config.yaml
head_dim: 64
d_mlp: 1344
vocab_size: 512
norm: "rmsnorm"
positions: "rope"
attn_scale: 0.125
tie_embeddings: true
init_std_up: 0.0495
lr: 0.00826
lr_mult_o: 0.822
beta1: 0.93
warmup_steps: 200
train_tokens: 348200000
dataset: "wikipedia_en"
Each number is 128 + 24 x the weight over its row's rms, rounded and kept within 0 to 255. Layers, rows and columns count from 0. Numbers have three digits each. The size before them is the row's rms in percent of the matrix's.

# layer 4 MLP down (transposed), 1344x224, rms 0.0456, rows 57-69, columns 0-111
099:109117133107127152088125144097135167143097134108131113144093154105168115144067131148171135119091171163145107143130154114146109174172114204165125143126140147132086123156165094093119124097164176110134106114100124115127114114147113158153117118129134111142137111152102067161087099163113129103136125051116139156137092108126119164091118141141
092:164065125111151139167151117174148127148103097128113127156115144118142144116134152102155143123155096154145104136120121122133178113088093085120169161152132124166117147134129146116126144135170100079120112110110118099115135167131152102107121085102117115137142145140123055153122082140130123153130155140175104161153112121108099145154068146133
104:136146134113086122166136113086111153218120128152149093132132131140098106095124125157104113083118095171109148136189103180112111101120104111091140168126153121153129139131090120138143126121109116114122116158161101128131094167172128173133121080153139103139138124159133126128116164076134100162179151136171126135116138145140121084124155117155
105:135112119097123134091156061124147095135161142107117116110106174111148173130102121101133124076095129156108090161122128081169107146130132141152128126127160107140114143172126130121146119121158140142128154134150095108130148134141128133123161103129186143157161139089102113121143100095129123075125142112130126137134087162138113173132142150142
107:125124128120127117115119151118118107109150109137131105134143151163122139133150107108104107115161144188123131098138108136092163126100106106125141154153115087120080141116128113113143105129078152136102171088110152140106150117129098147134159153173089145109097134130135138163143120114133127099139092139189088099143164052138097144160112105138
100:098134114090145128141084151122161155101108119152136156107132082115107141139142137125164118137091168150125144170128131151148069129098112135144145121084118124136154087091112148156126099111098090171122125143116131099111135129149122118122136107139116096142138119096117083149120136113175107114101101173106136123147150169123126144151140125153
095:104115125114153133127156117111160147127092120111122150101153118176124108169153092126099139133128157146136152144134150152142095193130129127123162108168087149097117117104145145131094122080154117168144123132092139123154110129156119130115138145156115128172137115108155108124103154138132152150092091133117155118159146180157164135140102117177
108:169141132176104139148096114155158140139119115098086155106130123154105129140111100133159103125128139108138100118139088129135130141120137116147121167099137168176176141117092145135188090128119162130103124106117142162159142122151120101107111121169105127089078139108129146116129152143128122172140159125110136165147090151108127074123148154096
104:079091162113124147130149121149109133129128111115142129143168094103092173098105192127123141155122152135092103122108114112119117096092120141141092132140122121140133118126150084101123143180115141117137119092140117111130152116088187135127123138120090143135143147142117157125086096076106146108168071123119113155128145146155129156098169140114
100:146071136151097140124125154090117134142172113147117124141163113142100092157155124175113085128126113182108139108163108144170114149131105118108122083160134096111146109122135111154123143167127120131094141088155113084161115106133099156133120163137140125101096125146098109105124111133122120140117161154113162127086136169166129155090119128090
096:112077104122133139105112132166118157101126098133098135125180109124122116103128181108145153135110106149127086138129134141111144192089150110108113125104125150118133160137124138136156201125121140134129104096130163102105127155116141169115182150115156166098118138132097123112110159109095154129157164124106174151095151094127172152082142096122
099:126121144097095114110128150100123124137085180106091116142171114137124123104106093141119093200130111152133098106128123123152116125166147157103118132107103128142088137168143132128157138122128165143123112143116157140149128165134129142192114108139038129153070146082098150105161098141135130139113134068147150163155118132118118095166141137184
099:114124116107090114137117163132130136138126155135115150147087118093120097115099118070137158119140121114153139117113108108137146086125128131138132120130113099158125126081100128148128126126131111144126139135092159066130132087096149136139145154170146118154136126120119101146167118096117094148152118083145142127109130183181122147117154150149
# layer 4 MLP up, 1344x224, rms 0.124, rows 58-69, columns 0-111
083:122163163082106110183117167121129157099086112133121112104058160152170125106133129154120115117109134091128120149118164173158127131128115130120126128158087132115109117133077132154118107084113149071113173122114168161078133154150136129076092153110147139139111116128148158129130124129146144089122162114094144146111131126151141059126091163120
107:121110094126122122132119097168133118146150122128170126095105148148148142130138165115112123158160107139137091112123154107114088143146118147102117116144158152104146152116103103121147136138117124110146128146113098180100093158121094131141157116145109095188138138104120163104108115142128130147068152093102191109138116109105104198122119085128
117:139167112120096094139115149188131101129099125140114163119121100106148137126153096180157126171128160137098143166127165125135122121069087131125118110151168084101092169129115125104094156136074144113130130135152135163121154146147121116113152114112133116123134152149163113161148110120158126074095094119138135095148155093138137096102117073128
107:160085127112111135160115090171120137129122178125138109115088136128128131106077120094142081136113145186138092118126128116120141114129130136104190124123094112106062125139104107121131131135156144091134130135126096076195133124116101161119139075132112157134115143137139113137114133147127145106117080166110121159152133162147155131134127117122
100:146127130122138119165131140141085104135150108138116123146132082173128117109155121118140127163149139101099081125136142143159128151126114150132114123121136095159125120104066123103132117143138144180133102095101191079133103110122144159184127120105141124139121128136124148176159176126115160127111157094128134137125104076120096129121096108136
091:136137172167147113142187110114093130093128121117128128129127145112107102149140132132126131127147136134127104128174123100136142087140124131155142128108089126144111081119119132132106145101112058156162092092168113090129092150094120150109106090103163170153137098144128130162174105111137141166118144114148104093090139101114114113125126131080
102:128110116160181132139104123122136139101149154133125144143169129144127139128148144150061109115118105155128109133082132127086115155164186122117170195099138112157134137152116140137163161084136180144122093153124159111127124127132136161179118155110111157146118139107140100149136118126126087090106133103128088142136129112086124126076095092104
107:054133127108094152130127168115136126123154094108135142130114122134160102119079126122136112155059152194088124109100151133125137137139133088145123141134178129119150114159143150157103137164165151132171109128127126116138131133160150113142108119118095165124127107161113097160131157134140119151154131096101121109135059099118133127148126091137
102:166108119114125166139162153089098176106131115115119111146171111076093156126138148125111152145080151132108112121118123128140142130125102118140139143101139160136131145101094115103126159103120097109118122165149148107170131108155144137152153124052088186160111082121096174116127160131159091123118148187161151108086108127109142117131111127156
096:135165114104107130139109184115140127112141111160117100166126097120155100159152092142126083085126142155138114133121102114107157099139148133094136158093141101124178153128106096141112140159101139137094121098092121143136155135108112094107112169097130124154126135141135163154111110101119088105118156110118141122082127101127092135132108158151
104:123140134147110112158133154142148166152120108073128163144139137124152121108120101117133149091201117140163140171125099133105111107100115152132081115108134111156145136137100149157137137115149117183141078130099138109158102109098127152145140118102128132126109117170112120158080161101135131103129102180111165113152156145116148137118180119134
102:125128122142131147113154101155163154161171177164135142123124094130096070137100125116120148138138124143127134127188181117101161043140112140099151114132129138128209127152158124147125140108109103150177119134096121135111103177106184105088142157125111111146118159132152099138142135128084165141128090167137114129100113152108124142138134142136